From a checkpoint of a small transformer trained on Wikipedia.
Size: 2 heads of 32, 2.23M parameters.
Architecture: rotary positions, untied embeddings.
Training: a variant of Muon for these matrices, 7612 steps.
Each number is 500 + 50 x the weight over its row's rms, rounded and kept within 0 to 999. Layers, rows and columns count from 0. Numbers have three digits each. The size before them is the row's rms in percent of the matrix's.

# down: layer 6 MLP down (transposed), 384x64, rms 0.102, rows 218-317, columns 0-63
# up: layer 6 MLP up, 384x64, rms 0.102, rows 219-318, columns 0-63
down218 101:469440474454529402488456343597431523479556544458496436539455521465506529483503539542559434530508542464533524568483518520539481500410457544526468498487418608578415422516468490489531471490557475
up219 092:407509485480399448510512470547515555572536513570459494450518491451492405431522473518488497410589486515455559459441545428477545448446538568531414467363489553486497459538524478465445546575496471
down219 100:578480439576527523528576507540529503459470495483570538471540487500510549557530543513561362541429496476513430516432480547534428523490530541600566556568557438410519561472527497520397531425506491
up220 111:458475493464423493416502487424487537506530473566512537587469507459419528481474548492588415631630491510521453495504524541553519433466482496487430498459508510473529517458445419516563591595485456
down220 116:424440527518559544504508546355504569450551453480586511392530488455451550484556472497531530512613516465483410548550462604479433493536577560464469439511503460492505498486500464468529464556437514
up221 082:407531590550453443469514628529525451457495479503586454517553524408458478498566475546536569474562494394502554488461453529507582441464540498481463583424546478464498429525493554533473443558470463
down221 069:462524536522462546414543429532463523516502548541441547422510542654483502594513556505509494519499567510421526519515471534570481549540510477408494404522523488571472590557509475496410588556479480
up222 090:544499504485446397510475542596552480543467567518432589460505479412475502421417530552585458536450481451559547432521558527448484484443486536415536578453464553499441433468542494516524551488526415
down222 095:513492526549496550510432437471508576436453521470597450568563514482434538478502458543496497529496575434503534621434503501459437459582499451572485507547484645534542586483534469511491570478565536
up223 100:509439565481461450504468544464487533471477494478473488543457481484477461449447478442578549573554569480504478552547373613512548463464507527554457362484418438388517496447537539451439498468468516
down223 103:554536520500554502512533434535554429450551530514547601436451430514551512406481487540527490535472469470489486423456552433499520561456399516401459447480486514508414489536521431493548454633574494
up224 103:540522508434477505477529565502564511498450552593505535457580528465501469566492423501528582538572500598526567398542405561491558543504503527512543590429517509501573469440513543454422597511461483
down224 101:530529478543523527583566512516551489534570416527501544561608517496471523531539622534493515520453452548483591583446574477389494510510538471485414569491479410533480507483425506462467445497453577
up225 093:503429463394550482446578427434486480551498506497467484505491377470477490519527618492546442491544421448538521525473398489449600415461499542483459460488418449505480507406444470526461539492529505
down225 084:494630483423407524496512566529516473506425551454507458519494466536627525466458444602433532501529465565534430486504545450548445523412506487488583567520572448430536574525532519511501486508452499
up226 106:520483473477529498458547360481546538530524458409489478547566472533511442529447381498466487437540473613450453468551431507613478446520425427473495509589438499467508503528559513499511550487429529
down226 093:493501529510477504540473585502482485513447525552457470413422576484453547551527564517525478599407531400541482563498573490418561594414523567508438513432539529587484479453479489521520466541585535
up227 122:502535556521490511550506501494505407514546496532447553424542497530471521604501432543482414653520515464465418506496588508387509433503457483489425505541433520510479511413436485590542462455506468
down227 122:518572531596523559472580494536467543451552510478481529563402581500519505545477488542444571450459477382367563462503501507502484533472507477556470548593533446547512450451486567540497494424476572
up228 108:538394487545582495458495499546480492565492639426490512480488592499449499478539564424457533509525492526501510401460362491505476503477411522543520435477527533477548520478553547503441499390467546
down228 102:545563506475531432479450438566543545565498516464493428542514518513514490493560480556520539551540570474357490530523549468482534556589493514437507597502427534497453418445578489592498442422472428
up229 106:547434444531418526459530554452476485536500375541501454427552478395505434525502463439471513588463406456486504460508572540533614481522493542507512500570529487443490476472582412516539492480536590
down229 102:536369495490451474488568494418469466496442423489438532585527474463499553492560460571587422493520576526548428503508470408529534461492512529521469524446426430494488489477492380558514522448515414
up230 115:576503444504436558482516459434504498518481468456513607490528493471427614548438508580473510525562488533462529558489498518482546560552557528392400509429445576544555473475435579507462583524522542
down230 109:583407471480521430387529518448548505606475437453409555534477526537503507641480527568497580512472529503471439452548543478446500522507595466489471555538542475543546455597515522481519478536514499
up231 104:504495530543531496571563467505591497560614507539492529408542465510513502535512460515545476558499514556520409547506502543535559590495515552483414568407580440454424512495448419430550529529536414
down231 096:456517408482468486466489516496490523552528535568532482517463525569476511434438487510538454425471461505618509470508510434477419445547406401448537540492517431442520427517386606524441450539461556
up232 103:609504545474520376523436471434601506558480466450468483482596462457390505424475572520556523476523448446515443549490463512573528489457536471569425517498486524467453555495427474431481559535453513
down232 100:472550478543572475590622462468512484494492535530511527410496453515504482405468518406447534481521578496476521568569466431579506486558524511561558469512619461551520458491533631494497563507532510
up233 097:594430554441457447465511491444514468464480418545467560469539557549477521509425462511534439449428516435524506516505474456464437481555455472399507535562450521484497446623446543590468572566529571
down233 095:463526490580482528432470483470521509543533571516478508576451496481537548547504528515429538427500554602384442465501581516485503442405511595521534633457460472454470522404561505490511438533489458
up234 093:476457568555505450431500423469587484551566546460452489466475460459565452483530609461474500501479531544490461463547450524512632637450434466459536481504477543501524458448495583534459487418433502
down234 081:495582503454499477560573520514495555493534419428478488479553526543558521479405392432579473528601499499501462583509516433517485427513546490488438567512551450548535527628512390465527466500499509
up235 095:488598472601483429444484528507493555455514418547478500489539491433382555447532607546408519480504534490509523511436534585447559541417537585502485523473526551554452497480475564454409531513516521
down235 104:517466509545479511476545471536451529568516547535501345603520488518569514581440368491531591547408469526470570532539501523525516569518458437491432545478503495505457543581540488564512515469477563
up236 086:508405581522475583496523512550512445579587505518556530487484567387498554417503486529460529539529504473545427576536449518449474495551621493462498558563503467521522436616575527525533483462539506
down236 087:559504404483502492479502520482462494449481493535379477537489426479537539651496568474491474425456499574497570486558529582567561456558438475605441509442410489536487557486497528469479496507440539
up237 102:482485449499573559439500472430589541521551494405505413464536496432463535455549531376519549508565523476528635448519532500496532465444523583468494592430459498482517483457439504571567520538509522
down237 092:511522541466425427455461477473513451427452497470411572529468553523566489484626534524508407434563487550484412513547400501522434461509405578516510476474547560536531488515557510503518603486550522
up238 117:481394531489428462529467580578483500571449447536594484498503507513500453584500466542584489574535453415588484544456463472502514522588489484418474475506490480475494532632543529511556552443429455
down238 103:567485426504467465461486439476534521462500518442423548412396473486477530419487442456405515502510475526397493487543510462535497483439540480614489536458451506528546496374481529516472418507618533
up239 091:460477570451516482459518473512485463570565535543475439425556473544588399513519452516510563581541552498572467516498459516558532505474469501461416490482442456452537444430545563415570583582408470
down239 097:532542399562509540534469548541537559480429481522481566453472526497447525541456570543532480461478444482426485521564480442480492522453500439541520486474495470435546513659419407570474431517599556
up240 100:502476511531520498443465524500575552548529488506461484417615461554507533489399491368528502537499544436539508470443556488532526599479528600483509522461470499431510440510635482572472556577485509
down240 100:557495553445457619474537549440501514500401507466516430519481556457492498518545488431517428415501455459587407534475476528461503502573540476425532554478454570486474477485423460475577379470437483
up241 112:384496544493516562532534611559480490530489520581525534491541523442507455459511463442452497641445546522498520460448548562475576492488560605461482509447448456451481420517491454549500455598498444
down241 102:527396483418519490647445539479535520432493533569514428435552537514568374464513498420467543477503532564566482471468534464486560494519399512564547506490508512546428519554508520470512406516494491
up242 093:579489506460491484511413448562534448491593534552539509569546462485476504451526482526521476597500452466513426509498512445448523499536368452540486551557354482441587545524430462527551443531533537
down242 099:384568490526499573473565563438482530567438440491475540498463516526462499529499536586512554448454489479529532519549522583512449432448575526448512486511644552488501488485538530413505592475545403
up243 103:481484511403437554392456513487529530448496401484557533498558462506397495459522424444517487491573416485396468454477496595558466475468527517502431432507530552441566469520471494447575452557452482
down243 099:485419544429553629467355481513519513504444437496530523470522498415503500437519551567417555499523429569518506491546491530613441441487511475448457521458512469497497577546532478468460477512427566
up244 096:461567552514496426548493403448567535482533473582551503475502529612491407511442497500459512463477537484490461512575516555519562526441405493406496414527517555589424476545444500524466549523587457
down244 079:449435509497505463470481552452454427486518527477452450516472534500553578437555468480509626485451580540584589497392461456498546479505501458572501536464507480443473534511478574487457479396443623
up245 096:503432531538441447499415505465468474452581478553562521448586522450510469561471473532524445489545586511472538434551574465466595616438462469462519555561501550424531554450521602470501540522527449
down245 081:380502464466524549513492505590454435573533465469535490472481477463463417496465469505554420631519467508488496518474578541455490424544547463443367493507482494501530526522407479487524530391430477
up246 096:606493482511500491467503436550445442522558528512615518458493518521531459456523506488589379485505538518505494599549523523528454589553414443546499474441466502489570536475587535361477486465480476
down246 085:521490585450407486500503577551540498540438502487501513510434551425508528475524417354445519521512514522553493485456495517482608520466587447482435443477513543547424396497414476587537507521505465
up247 094:567543428519457498558554564440503532572464575428439504475480610531504533474487496459480448519495467433582409554565552507560425458543459525498484518564531523472428568578554431502507491516389489
down247 098:461406573470444506461466513589542486486544486579658542466563464557516504447500465594574482536546440546520470504551398478477547417482462540546500476504522424470509480463396471538516498501538485
up248 108:485533439569643549565558459487555500447484584568526487362526514511455467499425565555451555444491547511509494566551454409527465523495520539408514515494464551558461439481521502434507480452498533
down248 094:494442522384471469478526537522490479563475568497499462498528483447538498591482529525549570524548448543458512332499470557538511398496487475576417552496466463432494536553564476549530519590568460
up249 117:535463508523476478592475482564548432385591495397458552442468534515465551508475539472425517521479466511498471499555567516537556508383516470474431496449506433556445566528580490399546477446525557
down249 109:479482528465538493536546459484510594526560501426493536539529507461439530439627519563477500528535539472582545427412511516460512505517535550448383504480405488615423444451527544544510465541444559
up250 112:480486493541402564581530534544603516418501558528543618473488571541482498483542466510602459530538468486478593505537550469475545406440539539494434525473505551425563483446454431432528488517544472
down250 138:479467463496436458521604578608575495528510450504502540481497626473521580527500480525517447504460530523535547581534563449471468395415545489501379557548502561523548451464532486434530503467513458
up251 109:491455472512429499518492481492448555512503559511485522512503529517453607399550461571403482520593443445561518558523527528440545459490517412581592594544535463438604537489430503498543459545462486
down251 103:555439498448475437534491525561423528531469457575536440523413531488436444596421578410512425505433521467489551468538490601553501484520505506483462459469505538501376532517478512428539433557453549
up252 100:517510433465559430464501520459576562501557561552617588551476538482480425440489569550464439471469502536526443496466455495469580550508427522396576445484450515457527543541567510496442420475535559
down252 098:459530492439485524495526462519526416482558538443580456489566500448595467462567518512465566544524376542536535475511463523536561541551431597407513540535617495498532487517480489419451521431513418
up253 099:609524507541554387483510494509387453517587471539489490546438506615427501483501504510556455498527465434459548503550486426372572520493452546488520512481464523563482452480493484522540564417431534
down253 109:343501447469479414491496482431487465512470543502593548520448476496494436489483497576570536534453515477519624562484592571552515522498477576507500453485508525548435504546576491481408499459424541
up254 105:553441482493467590508488546456521550616514479419473540529530403451402496432452467403573527489477484520442512592572474525495531526457453503499471496509473386458443460448455435448528571497450477
down254 100:571464446474466515474536454542475505477527498597391517505525513502508497410465551476524508472565448488479541518399583569473549488481507498430541483460469544513552495398557353459548617457524500
up255 088:597544537527531443573553457399500479456535434406565490516487509492482435546472507510524475492519409628475523525562483518513501409474372432511402493466539495533545588514539451466489509525493474
down255 077:452397488445481503438404549591540476485500558558437399473515528580532506468524497393465521540510464386562468471476518505533501572466607449493598500509473539518496458535465603523497481505515498
up256 102:624471504451476524522498465472518501551510450464477556557449483447516385489453429433556502436518462614402542580542538475509557563442429462451557469509477513448501549421507504467495543571440543
down256 093:459538467505461480498462547587468434531480508521456540467568509488489580457471557610476542549454472299504459508442528442504444438513599490490449534472542529491487454498540533490611490453510498
up257 093:554545521467477507484487547471560498468508504482402571491513512425545489536525424407541389482538472575588503478492429488499582427510457550488535542471530440577490468486410455393464489531602445
down257 093:602535542515539581550459393518477478622476494475543487546531582481470553570418472483514430485541396435601462515555459524579525527509453460479548572512464526458527518562468494439482450523469515
up258 100:502496407551523498536497501458427552490453477557490418491576545543477504542429500475604523539479422479554548479562498401508466463496495559454447584416457456452390447504476562562517466445465584
down258 084:493482555439439495489469477461631490548496519478537603492422479425494482439619416510473459508534507445520452473519517450514502562483541541567507538536515538491596521444591460455583562546533415
up259 089:499450431483434521455492594569456425569505510452584495480511563525486576529480496487481522520510536603506409476498504555533472466585476478558449600521389468461527522521612436451475484500438434
down259 089:419486517542548463541522458413506534462514460592418516498507494464459449490490539495557489443476502366471574525500451485476544477428554550500518411486617540566525467511420554542508494586588564
up260 098:498513493403478480399477525486492469489506589528495516573525648532452500492502542524517523576556515519500517448567496487514543460533434471542617452464409559514607532467543493513591524534416549
down260 098:450535495461493437479515549547520539521555450482479413386505475499463534486469407533525566502422546474520523466479495599518423654400447443567451561500559541539456522536561488496501515494561530
up261 113:526546452561446375516452474485449449421604499411506620437470480484539452472482447488445484389551451542518507529500559456430512419470477523448520429462485475552562493466530519557509489483464561
down261 125:487518512512503478462512530472477429405503539511524618482466584542488462494426429540472473496593497520510505411528470510463547493478499545589483530484417508551482555350378577566531518470539475
up262 099:470484569519445568449522455469441526548452529562471504425602567478570570435542543537529493540512438506524530468422423473400497466476432563511488410518511481547460483548535474437393490579490568
down262 111:475548503490389539505538489452421417559474431522529444554446469510479454535523519441541496491493559557467406534570476424526483533659460513568503486477555533561467485498499523500443583588511567
up263 088:474507577577562540449458471439536481519481449580418493497524478453452602545452523526484475573502493566544538469620506511510570536376525472435426486546473477518570477427534571492455539510491581
down263 074:484617330505374477564470518478435486483500506491463547590474532500555458435606485483531454505480456463521523536486447455460454447523503449503489525464538541518410543567517490520505468529413457
up264 104:567518653533517507486473482547524517511436573488494492492471575418456440527613503526597531493464505632473486457465451507534535490495472520508389529564439482579534528492472532513402526521492536
down264 103:556498498559535504634502431524468563494447535534540539471585485608514456539474428543456467477464597481538392499473477435551446523509500464499587494435512551551409464533528436480470425473482445
up265 097:533569446578524428645456567465534483492482521558504515522455541561461449447372538462473463518529463488473533546506467484539542588520484479568473434457535481519432542610447555519485557562448481
down265 102:428449511496451575438526508542557502462502554556377508525590510527529462477482499492469537478472467509524462440512488509518475474518527492552569540394643421409574538432514553432481579471478553
up266 100:501493598513460551478488489585519515565439544562551515460477525492465523477550482495380532481497377352503428489547476513567537511515474445535470495502514552460527575480496490557589524626489474
down266 087:486497537554477509546553568551398507460488498483400473568491479464503478521499494419458567566426626544443550382502466511509520483554487424477582491446526498454530491464416556488389555500492509
up267 098:530545389561531475455465528435589557460539459493515464475588470499469547525472419440605502492543482556443576519514488465492428443498437511426479513534433487512578444545481460465539577433394498
down267 090:467435551443500451506532530509414490498408466510512493455428428517505545557511471513423462508476408481526434569533565464506580594504509497532501508499533421388504599389513475482584472529561553
up268 114:488455466505585478471550519476486491501531541493621618487457545549599425447572477423479460512482430458516432629514441516557495534535490480429534534473568492523534495589493516537469496403493533
down268 108:496544493609560461494587503430504501540468468446460574468497477435441469515484474500428507463451607553506539562482503497487418586451461502544460548520590557513556414422574487488419583512503548
up269 123:578477588489487492493460521432458452581539455451420507480557483498379505499455538374573517435483444441587482516479498483569478564488534530456517473545496391461431479504565484552515524524562564
down269 117:570468522431527471468527419455564467391529505555520448506423413440459544530520524509538566533524561516432523509475477407545577461518534564456538465535421484551410519515515433467517383489457556
up270 100:547525476444477458492431507553468507476486408553515491442556531425525453536457529468523466580519494406489449570571518571460502533551527550409569505615414569454517438544546424566448507479514445
down270 101:508380442518488437516554552473497521463578571416528504523491491488429486547513437500527497397441501537517584416506541555537440480554505462544368559426497436477537580492486574492548488550477532
up271 078:472501549477418463569465464474464500559596391556560498552513573532382453430418430474439474537528475498471543532554440462533488454462544418562535483452429468515444461576495530455498467562490497
down271 076:521529545545549541484553588500504480516453551446427465437554466477558489520457643494392521501493473488493483499621487544557469455486451618595487500491559523435498518484530489532531504562391499
up272 095:494565573506499490538515463494545458511559583491455504474564513441494432517538491498446615450546509576584516430453393529608538497422583522482468478434469468590443496515518474553455486406470477
down272 094:513527401503449510474509522521513510507551478494510469556491461581559514504477522576504362553550397506457432542525602559402504536464490555571582554619542496454452524492458438536519476486467479
up273 100:558464539445439444500468542507493527447531446597500518430541640496481532495498457429488578574592540561426461517437508547385465525489502523457566507526532606479562496537490450502538481445518453
down273 091:463633469463522505503565475533513514584532439535479414495552465475513538600463535558526493473480481514587555546602473501579416428455532453495499465490488432490506517578437484456479512514464634
up274 105:487521505512509511563418519546583469573486480551516534492478559512482477470607583481444565508448382579534476514488477500532629497458432595549468399500483480454557600530512545521483510488464546
down274 106:500605516378503448521527426418438504500475485478511500555443504550446500523582545533471536432448539499482424450553470566583572453533574505422487427516460475510478490431512421603505447549503503
up275 118:438481486486503466480567465605410435437518628515554480485513500555427535448477476417501562471487585501543539437447478506482483508458561518418437510507401524555505421468614515552513541538507492
down275 125:590463565485448511572519458586475491468489457491515488537469562458555432471311533469595481442488451482563527464523452424501505501550519452503447494540463427526450435493475456401510528472470534
up276 106:497489451537457579487515482486472573515511510449440535444520556481499508461427515625515471569491520429475550536550462464501522553511503511491532567405416521525567518452578557471447510470407662
down276 110:499429475549484560392509491536385431555533484527569469445521595513559531534457520583563426439474496532592554497527500506462578531530497486368502536522484460541552518561490501452471564503476572
up277 086:492468550518416469521521531511606563373490520518472423510553443408571478503480483477490496464567490423397501510507456557529475464462464448463604550506533435560462583542459510441475554524478578
down277 079:505502502554551588457596462518434544534536469461523555478491510628532537461553525534520526561520567557558529473461563483469534569529514499452423402442423478470515468447497544556471535458551366
up278 091:532455602528475504481607579448474516475507531430492502442544532393512496491498529504531558512469422541612547432437425540502474433487496516447504510547578534554452512581522418494446438475405521
down278 084:439518471518481524544481479479447383493341528449526506573493479651539531531543478421546444496445545524492481571602481480476552546467498449477530474534487439500553515549486493537446427523451545
up279 108:475479563469571494413534504559498530497527513661552466482436545517497507517531533498457444497599574431505392567544472563479509494404488492527504543468513480450572447509505526560550433391484515
down279 110:483424568543467421456482482560558404520514472490439538550416395457532495540539473540511511604487488605456528518442547449508600571455544505451532527575564463482499538451501451498471530509568430
up280 100:517457476464465568529422495544487481504569512587529512479440518570499571489438538464544428428510527505534507433591460550624534404500534578498520516543499527565508598574605485513556488483512566
down280 110:525549527480498448552511526466448473441554563477468458551474469491474522492480524496500574469563553547488492523538405499444460492529501474567514528450586568551501574526585508370536587569362577
up281 106:550498482472391576514440399521575522558469535524513545459500506580473502583466356500536505496495421483555513593509478509541512577459445535424470458482422539481609474503550488478521521567514488
down281 119:502496502440458470475556445558591569495450468489600542451483525543560528566545399449448508578547492530555399505510474457542484557487528457470395584508393419549504459466448543511542533516516515
up282 082:455623467519549513585503500450466530522471484449543532560524556496489562457517514577367457463497551483554487566615538465515565496404463474483401478496443504516492532549529429507585470517525571
down282 087:492442607494416417510479538511482506520503457547469445528538429538525397471509481418631561523460430535455504474383464464476540494558583498453510498519550570455548492495460513470460481462502395
up283 116:557546554469571402544563464417455542381514466544447504405533502480513538520482420563492494378559497541534502555485499467566490460507481497483524549572488539506578473520425531526441528474466608
down283 096:472483524501544449559478549439537445422506547510567462514587516461466569511403569475457455517532556476464478462481526470437562437513440437560502551596439493483519477431569635505522525578424494
up284 101:435536483504528544420521459530533430493496546598483518527492418440438493557512460425562427541505417584480494543585530604451503508449441445491484490460510497420575496542630457521542514452530516
down284 097:554479498514502474514440501488465600466511488493468484464464461592597464420517508517410542513444584565454512518384436510462482498496503549412547551498513513620444445421448521543463594461457481
up285 100:503478488527464440466472509496519467466492467369409546527508485544503521503496532441515395421578431531574484500515527569540539483544472420519420580488457486469571468511464571487466450342499539
down285 100:546453556399433518545496488541421511453477448518547482541475545551540468545575457624461548519395485495537526448573545529495519502505502480546449503513575552489442520557601431425507560563498420
up286 091:498506605515524390481454604503486457521477465524444448414527518416462469492472523476507581480499545461485555529486577508438567558403554584517543568482465561516491543449495524453507425621486480
down286 084:498498526555501603499527474490494564493434601434558522564471443556552592469535483504402458387437481574477491490496457543533373423557476481491423449513503489433555526545469484529512512444482536
up287 094:535598514574469407536506493604426567526494482548565520499496594557451457525471479473578560461479545523459512487538484501614590452534481547580469502578539505546580488511524518414510531536429503
down287 105:479508558425501414504538473446511504539496596434530494503530634487499448446512495513513435481477529551465500452543408437478509562532487453503452508401419464487518490461521547413383492575540403
up288 087:525454497402461490498508497492530600489542493498496434515548474427435462493577409564546486483579395523482479410453498531511455419504533469520406574509447475472507528603482470463615504499422480
down288 094:462523440579523492530525482542480399579377570537464528431488534495503554518365551475440472577500586487520470554512514551481524509463432489524497528440513558544489459402547496425531574501432484
up289 096:563519541519516501512514459472549535493487434480481544383490478546428493534570503460462504571545416546511515626485531531494511534416492480539421423487597600496541565501417564539441477514430434
down289 099:446514567490552492552501432455530567480541490568555508573520509494599418453524576534510504558517553412532450429511490464550445530590455581577563488456606467507469498561581475504439569519497512
up290 092:541476663533512546581475570455498448451494468458452501557585517420495445430575479531542448445564457536515464489475444472457543439536469459573515489504480445523493460560510598527460412562476511
down290 095:521539494495512520511463479603583545582504550492437493506378472558501539584485560459576460422535470548498430507542466590455556475437534495468540497548520508425467434436440450450521484466446397
up291 115:518473546442538499535504538558513517540525491557524474498559456566354520538447491521391441456524500444585434575451466559598505531431572429483518539555421448524484520466523550472513441488437562
down291 115:473544470449467450526425413409626572454473472497460546540464529612502555459611501580481473466578476543482510480459559515445518440501505523503555455492426457539493553576483463549549449540479454
up292 124:565529522563603449497558556479499497451470580533528552446524525446479533467487585490553572490497499423595502440394460450490508540517520538448500585481582533545473445512527510580616416489507534
down292 110:443459473554539623559507442469454489473481538410496428535511512475461627478485492446515470511512405517434539529534557388525514413529444530417550479463569458498541490469585480526539472431459503
up293 097:434477502565475510471497540529497519477477516528481563498495486506444440505581608545491450527571420511576459402516575502466475522466478565505437513511561500507465568535498392541624463444575614
down293 110:527507480496407465537458499502532451549418543471496465407558486507495435475428391524490594536502493407467450458609474515584453524417492446505484486444471481516490433466553481451604464567520565
up294 092:536446525587511540380579500584535390559515516499415493377544497501551469422528480430517491539460496510536458539531468418488464522451489542491497489523545546485536461466578459380499523431467507
down294 092:566500498527536468488455528478464531501501526526578545588546445455394509549464540496488530472630478520527516576485522615511613493566532498516468511433401528501485489589468497572525523611460535
up295 099:497415456492459537457588630444486522491507563533471529537500649466437494443495556542513510486551442464480495470492504440508455504497475522494463581638523547463499493541508438622538451453487506
down295 101:490583441456548563513567452561405472454506472529546418501533424506521504476461468512468532491551493459502437537594481447486401425521503404428475543515536518545562422550455403521569450464461551
up296 099:460465497508519592566461482456486494544504487587494622495487461489415563479458575490496553465460457488588501506482467456592561551506479459400502519467449517606464517448549562599529490575508577
down296 095:508434522549464565615526509556485480495477478490493481526423531536527499480435477578482522474511497492456495556522538380615478520568529361483469490530509479551448579511524447488472413605512414
up297 102:514466562421545443475549513557395369526539509493443501489539506468540467486512544562562425450570480487585422537501511572472523616445474484482535461527517621501492603485508524537502514506446526
down297 110:496532420463465430476578487424599558472530510545614447463525428517466487563460488474531476543508531468469532407553533434514458425576495614557451491430492437492478431586498512472500521459513444
up298 094:543484452472574523601539487497500453386510513494501459434454546494497424402452535612523452467559575522479488536517506560448574534467485496496605509379485500524447512490394562523515455502458483
down298 095:440542591555484497518420450488503425522450566595529528516413392504534492467488529505451393492543501398476401517507583509506504487509560441555567420461552454481463456486496509486459439551452464
up299 096:496453508509593537445528608613515522465417550483469475455517555412504493502521585462469553549507549455528446615502496444483513530472566530514473533531523601509563392567444498522451452506541545
down299 086:501483518519416510556477370452473501512561453466506486561481451558517451495473429504562467504519466545469561410530517527503584486507375443517499431480487395489475599458530541458473614522430523
up300 096:465565507495440435536526550487510500505466495539591476483511459431511540430483488533538537530494468457590450499551368455486475459447448586453443603470600484517381520465531571543499456471429457
down300 094:458552509444528544496454568523509425532511555521423525555494539463455537515467506484532506473515461523408525556347619517513527540571567481508524420623474507509510456541419460507543521493401527
up301 107:523499478595467412517479466508482488405503489504565588571444532520513482382492490443518374524578445415530540587470496520454478469547438463509591472491511523433478506508559447520418569537499492
down301 094:577506575528446500469598471498472545380444506532461597437429550578509572502542571412449466513537533514507483562547515469413562511537516478509553497487463518551524457500512484512387504494454602
up302 127:482408550591517473483443509527442519589480462527490475366479559532515474469469514444603543619516526508466523440524500489479467415530502586376474538486495522546523450480499478495523605435491514
down302 113:487506453429498559387490502493518494524444487442578475529543527441575451493402479614486479498477432474545421479566465492449466525581541460537469553517557496506503486529522385528573471513407598
up303 098:419425484429472419492508531500526483526525570557465582510465615462538450500535568495436436523554439403593454446489545500425453610529502476470535532468484458454529399541530513466523471451507537
down303 097:546408489497550528506458453532503515484475467472494404494572406523519464557425477482568564523485543570396549504543440444565590439435576456497507469569550487535484607515540485490429552530504434
up304 105:463545485499459474606465465468495486441394536556468522441611622596461569546527476548500490537515587466503538522503448558434515559491543513459476601460474452522546513544393502532447511507507474
down304 094:488534492567472417456596528493532415435553484580468513526463478511458533446523417455507586494462630442506370510417469450449542540473558519518507505552501460442512430531441516538534499532472432
up305 087:469443487470434453518595455457416441593455483527538490524574417512460414570459431436447430563471458541519505439526493586478517408499451526496502514485485520456458555432536509528437554591478443
down305 080:526551543456603543601440516469554530484412502508490438561466534445554547451553570510564626527555548501523506501455516403549513476418532499522499517549461544482483403478567568584517462509529487
up306 112:482566495614412433566498490474592470458448533557463586508564549559488506469541495494514407513503490529469425471514511443463441588472471486418492508413447539564465467475489439556514570510533604
down306 106:532445503553489500487543426481532525459465531543474549468548530619524484510526496538515464457533535589450481526587475477478432496529455589544488559472554594454523368520440426577500551445435592
up307 090:500502499533490482540600476439422515554527407521471464456510470519496399488561375499503421519564421504483575564535587445575512526508393468543451516537521465443511532455427503508464420542515537
down307 088:482487524490466563495488446559464520498447558538495520515516428546505465548514573502512418493416553437559434357496423524475499540550531536446536464521602588552466423561540476581573530513559457
up308 091:468506403483410589439534390536457529555494556477456507524471504534478462474421412502551507408480548505526502485608451400520510527533489554479427516456442536465511473501535588538536521505385496
down308 098:493482586477525513481612444433473462478476456449514456485464523533546515578556491570506495504496535437509467523469587495437430446534454455528459529485516412479439519617535502568401506490649528
up309 098:617507581457474558449514473543525539457509456458468540425432560488483425557517441366531563483449523603551483516510518470539605447512553498501434495583477445528559568526487559490511490449496475
down309 085:570582493478566512481564375448456500488537542501455505532552452493487469537520464477502488508524501494602470394530422511419459449534466458463532548361506428564465470529541480585510468539415459
up310 114:408478557549469426476410529527414391505527468585475454452563513469508445495422517405492532501493573534500470489559484511502472509477520501479530484368396501546444427583483566488537562486481499
down310 098:511452475539473471473506485461527494519488525464466463462495577490499531470534455611508434423559437534578538496418550452554517533459596633516474503629457508433413479455540482450505407517479544
up311 089:532537481549547547549484598430528548465460507406435525480537534358436518476595423445472524484476475515456515494456580465449561480457527539498539503398538439531412454549477479463546433525538473
down311 079:384467594393517405495503488591447398544501499527504442413499543585476554601499520495545499535505505523541472432547426573525511545515460466459484472530439529560510502549542509448430443499476495
up312 097:513444483485457462481526405524425538539521535558453448519541490478433482537396492536541484560496448576414536400522476543553480449438481530540486462415465444544470595577497466555468484538424603
down312 099:528571482450588611525600498472425502522526438419559485464484465548526573530609433492551509518484543473522426552497477518445430570478488517489448558519571496495508509573580401555472560473511498
up313 092:465465465525500579542422425544459425539506441527465541504422530493525471439497519501582512458501406406469585531520567480492588478461537554462463464556486487597477467464486517515504441631404490
down313 090:455537464394588541474499413432513422438516409525445498471484465530438544533528476487376478497436471470505457566445497452492495534444490583509464429570583550505548552564470508440538432449502502
up314 114:567566547583420465522508545628525431546544543434560563525506565447527531400484518442493436494557477450490497584522484466521540490530582471613474489454484478621538487557504479510514494541520496
down314 118:452543456514388443482514648528549535496561510489519487554473489410506493469481484344448410536525427455481538472538453585490573450565498532565505584494467466519475504504474464492557507475476527
up315 102:420443556543596551445572497536456439524537498482603461414550521543475481461493549523559505521565384527470415409434526551441495513478553569498466545505590490463525496565521452549525501455504550
down315 116:532460481459444476483610510520471486555527494557518460513500407444476412429479504444489530607421565450541451580493534480559521488524471453397445601448478437519576469464447457506494525535444575
up316 092:514445474490508526598532460502572528552552448532458472526571433474537514480488467523404444469440457473507448446469530573578586495495435521541469413462404509629439466483576530486483554570449508
down316 085:450567500367499461415467538534504501416508584545522502513545540528452457489505445443491527452487438531528565483527505541476439424461513518505578440574504520422453456569467391521524385450521454
up317 106:527552579515389463547569466514504498454564483526497588515508503518601420347481465459457493456510477501494564489499555589474518451469465508553522434518488416546479537493501583473448579562489563
down317 117:502507494446483538498468411430463472505582558557552587538521550456511431530464523485558413483506536460526525517436582524497596431488433556368519522464492486530445535435533499436554551499427588
up318 094:534530358478532525576547437433526571428435430442555537520531518468558449547463447473566424443523501579449522544607529463541515458515444524475551515517532482471515615528510503422473518513505462